Weights of a small transformer language model: width 224.
Each number is 128 + 24 x the weight over its row's rms, rounded and kept within 0 to 255. Layers, rows and columns count from 0. Numbers have three digits each. The size before them is the row's rms in percent of the matrix's.

# gate: layer 4 MLP gate, 896x224, rms 0.115, rows 818-827, columns 0-223
# up: layer 4 MLP up, 896x224, rms 0.122, rows 818-827, columns 0-223
# down: layer 4 MLP down (transposed), 896x224, rms 0.0587, rows 818-826, columns 0-223
gate818 107:184129116148077105158092111133155132154133147119099147161139143134150114135197133158127127127086175133070110117173159115097148168136111139120082132129160139138159117122175111114148171155154156141116122132138143149109113157144157111126149156151099100137128121141105074116113149136122106089132100110105134119133125128108121149150130116086117150141115132099116126182112134100151092097160118093146114110142160123162112125110126092123129159116118123078100110131174142135133094154152151137115102137121124153135121144109092099174115157128123143156083165160152091164141123110137121107095132131125158127142126115102126130119081132107099119123119110139132108171045136135158155167122
up818 105:150099112128100110145131139119135133126084128102124109075145167118140109097168147138161133118077147128113114091131134100164124119058143144112145139136147145174144139108127128135111096132137117120111148120100151081114163124099109132120099139130087139149151171136116098119105136116125072101147134131126085122136095130094182170118155138115143176130158104076100084120106144146093160139125092108133115110108170098162106117142121088125120164129127152134128122127151148112154127147150168131130124106100105173151133126142133107118113162148153185111119160147131138157110130121104085085163110129147140108145141134087113148131137139116142098104178115124119108111119151150085083187146
down818 102:122115123184133095135119165175135121147111145112141095158120181151122112137103135101135135134109164082140123118136106120134114153174150146150134121106075116174134155140050121141103084115093125189157142148123080105138127120163115139124087076139152138098112122087142099191122112151144124132129132141121142147134175098105129122121093140111103137133152140143083167124089097132145149139126149125114134102142117118094180130160143130087118144148132126143070115109137165133131124118094149150092115144112092146092148124150157097144158155162102126114138129126085128133141117133153132124111100115117131195158142161104109150125128108123106141124118104086115150148110108130107124138153
gate819 097:116155114113128128109100143180134106137087151105163108100106127154128113110138073116133079121176112115178107114131137133149107129103096071153114125139134129120134115099173123173198106144153151158118167116140124126126130101118161133100131148128156114102103135177154090137133110117148076107134137108106131150150140113161138100093147146113122124149155156136127125149135108115117134163151101139117154108174133111103151111103102143156112117120167103151133152201118108170150143147134129119145110133115137160141117092096167157103146158110113099080106144138127117143103116128167148134150149156132153148167132106115101116143138168154142137094160150110159135161151124163126195132127
up819 091:174124085147120123115127119144143082123125129126131099106148138155098144110151091112113103123108117128179093123137174094108096145141116111140157127134147135131121165077184097144113121143174133137174157141139134129150139091143083125147140150170127154080125123126154159136091115125097112128162122083128140112128124147127118112114135111120133098116109173137135135046137141100136171103129139169116109138136134125168133175184101144109104095144130117139129159131191098131140148146110132082122121141136144127161123141137098111154149121107151058125132165118093118189103132109139118098156126141149136139130138137086106174125124135159130115095098133125144111124109085145112102102143
down819 096:158105155162112116098118140112124102155092112132149129116097112134137149128130130098122111103097192109121111142100118155164163124148134147134121168113110110139113183148150132166123110148103112109132128155103150121091120113123135106109135154140105156144071167140128131132077115095112122118119136118128149158096123160112130156118161068110131141147100130141127098103128170124127142109146177133145141117142124163128131112099113109085089137095105135147140114086125126180134145116116161153144072111130084130140144174069128118134109158167096102134082115111092116111142140131120154132070100132078134133117143143117123152114128126109128158122099122149126127065152097080077120098165
gate820 100:168127161115112133134156128172163144103130092123131123147158150129096188136160134122132159107134149126095132107102132146123166150127108134149148104152161138144155125122095139153136073104116125094120135113136148083159113120144142082129129092120115107133134141145175112171131112095106108141102103158135114134099122114124123106139141123124138110150105121160158123148127107148085156119135115127156151136136146141111099097194134090108172101156106121126161108154122139167110137104126119108173191147139138135124116131121135099137091147136061191111122158115159142175111098124188151125124117112110150100091114140159091092155122066121138149129135122096170083130112121144123123152117
up820 096:139098162121114126100132162136154114167156167144096096076158130084145121164091143091163140131142121170133151119103109126110157122157111125084115147127147161142116157138106131139090121126090121088113136145148134133144131131177120109116091130146140144081089115157124110185139126156139127142130110095151144104131157135139136147135129096069114131131100118130115178125154099116119142165108109130179136111137112086083111132087165121115131102155173138166170153142140119127128152130151146141121113100119150073099100075122164127137126129109095131139132139116142079150075134122136137134161122112114139085118102151138137150099083132087110140111092063108111132129128154145132135143113
down820 098:118132122124157139125152114125093175149102136130128113097139139133113156131103122141173138117129129129124146136119138149145130130118131145172105148136158135141181124149126119144135129101167109115157152121089139136169177124148164125147108115143157129157128097153118135104132116148099167095100183120156150119135152090126098126167127165138138151082135081110163089132182110131134152147099116094119105161146106111129100138107089189113116165138098125157091125064134171133110097077102098086125118137115126144136119155143136107099125125177156172121111140142110152088091143137121139167144153139148128091140131158152154132109149120107094133155106168113076106147163145151129139101169
gate821 102:132156127128128151143166066108113117106143115130178152111131081132174136121098113122149136117182141134141122130142114118126131117129148077107115130124150110112161119104124099103117153106121154088158104111114101104101097157128109119126112116112148136100123097117086081160121113122152128156119131125109086102144126149151121096133093094148115096108126150129124115119106107151146107145120114156135102155118180086191169137161175090139129141092117134144126132110122136145076130153177121141093137091102117124153114109124125120095162138104160105121090127156137129126076139137190090173141141142141115153099156135095100161166141141115145104110101138128186149173130105136100134162139
up821 124:154095155094133185119122162138124135146103135090144122157104124069118134109131160136134129152107118148134151153164160133120185155157106117117117164157075161153122143155128148162128124176160153119105148162123140143162142151169170116108144167143140099143128158154178145131113133158160156134139141126134155133124150142086147160130173144122123140164150135108114116152129115126122081123144102141149116105155125130098104112124095136082142124188144144143108111142118087151183140110112133133140105121141118107060130157131136117144113121146094134129179152109138147139154100113079141131122140110111141139088140126167165119133141105135110176163148122115092091081127153142154145104135
down821 091:162111148151144152143154134141144163149157130121155102162096107115151157108133150146073126113132126118101130153165110165136130114099098126144147154131127225113119130168121130148167136140115116169100132131152182134143118100128116099117126102122122103119120144130142136117098123144142126119118129133102126138113144132078164144170145152089143157193130152095153059143120086151130119190066148100133151133159142126119140127114022130117097124166131112147165112130125122163141132141117128164140097112201166105115108130149139110136123144140128117118102128139142103143140113109103153143135127138125120114143156116135112118130122103154115137150131120154118112118122099128126138138175
gate822 100:149107116110145144173116115157112125147065140130114144138128125161119084111151147143083150115075163152113115138135101132157126152172120102134150127131134090140138126137111123120103149111149109133104126135140139164127122159097110151140171127139127135129133127142104159150107156063098111143133107102125122138137129093141157137142149109118118129099127174130095101089061143179156130145138153135119125153161138112114117133134148130153152162119123169166131076105107155146135136096105105123098159108124156137126124111138110143079104134122164134157091137150118139115145174146197107177083127067126110112172145095142105148111109134091145109142094109069110143096145117155117116109151
up822 106:128143160132132092126142109147115121157176127093107082138134111135145147146116131163118141123123152147162128127121167144109125100127130130151130124137166144133125105133118132167130143126140156122105136123192132091151121100106147099132113100140133164153106139101135146138112118097193160140164114082115102116136144098113056116128104109128069109100112094181114112146134115128129129122196160153096123121162077153117122111113170141151078139128166126124129130124124141124108188126131161083144124145132125144152156088048121166117091158068120131122104106109129129118117124116164131137137101104103122158144089111135165137112120131118109106136118123113128162156162123135153122166099
down822 109:114131112131145141130121091081088116146118095146090098179120144153128105072121189135136134146110133118138111138100118138097137107152133136157136099141132120157120101112123131135160106157147087154116127131120149132137109112105129143115151102161125130180126102155095166148127132108149124137161088139148102118120134121108178139136108138145140111131147165168160119152089131137083128140107165159105094114162130094102056113076099149139155161098120116138109104117131127132132150103160114099137119166134114099100103130129108151133085152071135090148136147125115120186104173147109078128083144136122143098134130130143100127125104176125092133156108098131111144114147130090128109089171
gate823 098:147155088120157178138134090139137200093139138104204153146146121121135144136130147119115112136087123149147146119137092146113152153108116145104125133134111147099172122114120158141088146152131101129120132136121099165170110192122146138127097159136149116166126117167107122143145149087103105112112137136119124181066097100103105192172113096139114116134131135148163095114132103105142153083138128162126141206105120124089083129165146114119136133122144138113119139120132152098128092119141137117123092130114157112142158123125090150119117123112097146140116152139107127162150103118136143133120108089125133171128115126120150109102143176154159143127083170133130105120147128153103132115145
up823 102:077102112119107124128148089111152153122147158114102114124113100095108085140107159128106134131147139132104122109086170134102117153147168141123081129173134123151119160150121151102136117146160172132148125163143138108110141118124153136114154101124166152070123116132158093110120097145183113140103101111086120154129084132117073124140112136137110096130128110127152070123083131098121115113171122092106116111144111127164122167091140096093115121111135121119098140172106124133102131125131103085114121182161099129122159094124127147165175180087130144124144095154139139097170146131115168140195096131126171107163131150130140146129139112144152151160146111145121121113128117119133126133149
down823 102:117143109163113065110160159091130146135127117179115109151131124102146132133124156115193143113134113106105171179127118115174122127144122148117116049133094081144158106140133105096154097181091143120128096107132156126144135111153139127099130112087122118125110144131133123128097106139143109110158140095083113130145137082095094129120105125154115142153159115112123129088080092143092104141150088126132141121134119153124132151138143131140144123158129150136104127144132139144147127155156090138145156132100137144163124142125134158119119120148114171117138161149156131149149113119118099159152173151093128128117095064079112145126106112145094106159141177112137067179122156110123133134126
gate824 100:092151151166114138171139114158150123100145129137153187130130120106130138126098167094131109150139105094123103138129133124155135102168148142159132088096104139132139167093094123126113147128137106132122141159140114075076109154187121135148166106110130159120092146125150147082137179068160144128148127116116113122121149132134087131149141106092108114171112115133144135159130117169084105152150122099100105114103099157096139120150112141105114148103131132137162117124176150136098109137146093119148148108133093060146140130139126120078159152145162165124166090144138134181148124117137123108074120139106128138096150124122098151128139101139101115164128132111128150152112121138098154118082
up824 101:143150153117115097124117148143078108084155159145162133148147136124165129121082102144115136139134133108123105180122132187155104138075116115119134123148135093138105159109157160128129094124174134133132167121188113132131133109106158157121151126159154153132158145135125077132133156167170128127122125111139153127091126125132133099114127145139170119090154116104080140133133149144161152119145155104105129125088128111133196154108093128150144112137156098133143139155153136144117059146151169139138111133108127139135162140135142142141106089153095110137100127109147178065122140093142145131173151096112142120142094153117153109088162156148191143129132128131151138125150159116110100123136
down824 100:099140141114136189116155139162126123104153094123058129163120138137119124107140134106108123110144134131112133163202141117125106119118141106136147115128140112087133130115094153118124093099107121118130131120143125120122109086113176148172145092104142131080138106135129128160129149143155120155102101099096126154143113161134115139154113145119129148114166113096131133118150147155119154150110103088133097109177127147105130147117169073157096129099124067182164124120151135090161118165120115103124165103131159167065113110142104135150141140116076131173097131135140102112101121091123114093138135106188100115079114131130119100102126168149125125133114134115095153125146115122100151112139
gate825 093:164105106151081152132142119147117130114122150176169113146153097135111121123089142159128131106166146162160114125165117142121085143134172084121137153091090107155140164144123134132165138154137101115107108170159085117151119123111126143093141149164158068140092139118131165132125139133109149160129120127079135119116156143128132100106102177111123184106153135099154181096123142123095096088161114098127167174098129091131135135102123122118106143151104151135152110102137136125148136120132140087127150146146130113156128150149131132117076121123141130081125096133154117102122125135068163120136122137118112070107103119136132137089142123126177089122145121124148070146142132159135106103117
up825 090:120122147095119101101103158085105145112116127184134111140143129075136122122152146110117125131090137128098145113153143123142158144156135168152103122125135167171119154136134077170103086087151144165118146116049133103137183103130193145130127109143140133135095121128096120185103137125161167118117148127108127125137174093101135101167114137136158144139126138142148132116148140110074141126159142167147129145139153108099106129145132129159141100114110163122137154119142126112120133147129123126177175129124122109131143122123117142115132100127092153152135145146139131081121148184143131120140139096144153120155112184108121123155091122134100144069143142149137107099190089113157111113114
down825 095:147108126166141170188106111107157129123142144124125159091155155147111117159097096109122130141158142171170120108145175140150134127125154105114093093111131108131104137114083145117118145150145119121165115124167158114124145127158124139134129126170116120165119184116139091128121169186125102140141125122111134147142131165133112123108096128146127143089143110091109188162150163143144124123121116116140108111122089137160115136146115103149099131129129111153123093139105169170153118115102121105107139129158121107136139146134105130174076153115129136136139107175144101156123162125112157147140103175115144126115096130149044159076170155134163111182149135129144096136091131148148141117112
gate826 104:123137132118146128165138108122145126131152122122127121145132144139114154135095142127138111129139157129128120111129112109078170126098120134170121131153122104124128109128170146144126127116102134177149178194132119136167137135121130115113128136165114152152132131151157128130108173141127148168108121154081157122142097158093107075135121157185116116087109126145104093158126138171165097092099140132106139091146109163123092173106071144108166162164150134079126154115147115142116108148147140145106148171118123095089138144156127124142141107127118113123134121091151138106096156103073141073102139116127135129151123146124143078105074096152161164168120094113121108083096119155136095131119
up826 108:143131145094118150107180111141136108140129158103144142098077085098119126168120111154101117165133164156112167115135140157106055116131101170130148143132107124114120139162082168100130097120105141102122105109116116102162108120136141165158108116103131140123115126140150091162119069110126123090134074103161105165119117132158130102165099126145124169128097131128140132148097129121130129101114110120063129137131135107112133126130107074139092115138122121148101103127133139111153061114135147101143178087107145149123159075129114139101166142115147118095136136096160133129139116142115162138139118100121160160148122149111067113132137101117117128125148137126077138148171114098103136132098
down826 107:167131101100155156138142159130123135122092110145110140096098152154128130149075120138114148131118147136164151141153152141103157102125087144099095129118105108209131095147116103092083102129139118139171092112107124167127129163120077128120100115094129089102138131122115128142129145136133117132146120125128129148103112144123125085123168149133156173142135121135117111184105143111131147115135141122146126154160104128124146131140138098107125112168134101152122083114102177086122149102124131105143100098128129108121153095117080142137099125105131155160081108165113097093078121101125104126222143136131171150144145094100119142150161125099118163166137111095115107126126099103122122114107
gate827 101:124114106113130135122095126108110145110142129105172116135096104117105172074119141174127110142110174157146106147120146135119131147113130139116097106159115128172127121085140101148133096163149099154118114140158160137141138100121110110163128132125156097141132190147154132148114122155113128091090164139142141094163116133109134162133123132150088110122084172153139133134125111159125142104140147114153098130132161096110124127125095177150089117101115135093131141088134130126140107163147155128156122148116142127110120084108137082066104103141152147135121097142155192076100130154130168095113036128112131104134132157122136144116148090106118096144104131163131120094113161104127097115119
up827 107:131145135157141135131111094140118159100135147136094137163158179143076120078143117139154152116139122126093173163117101146107097115138164126129159118148136113132132142112154160156125129069075138102133147108139084158147144107131101132140098094107148110141114105164153130105106128119131085124130108126119158094124112119156105146094157143151159109131127110111139125112115179155116112133147127127114146087116157145147128143146156094142142129102091113153096099163118129147119134095137109143151111110150143094124105143141133176146141123120110129117134155121134116149165115121122129139123159132149089127072140110105101112138140182169102121019133167068133129114180138147166134142127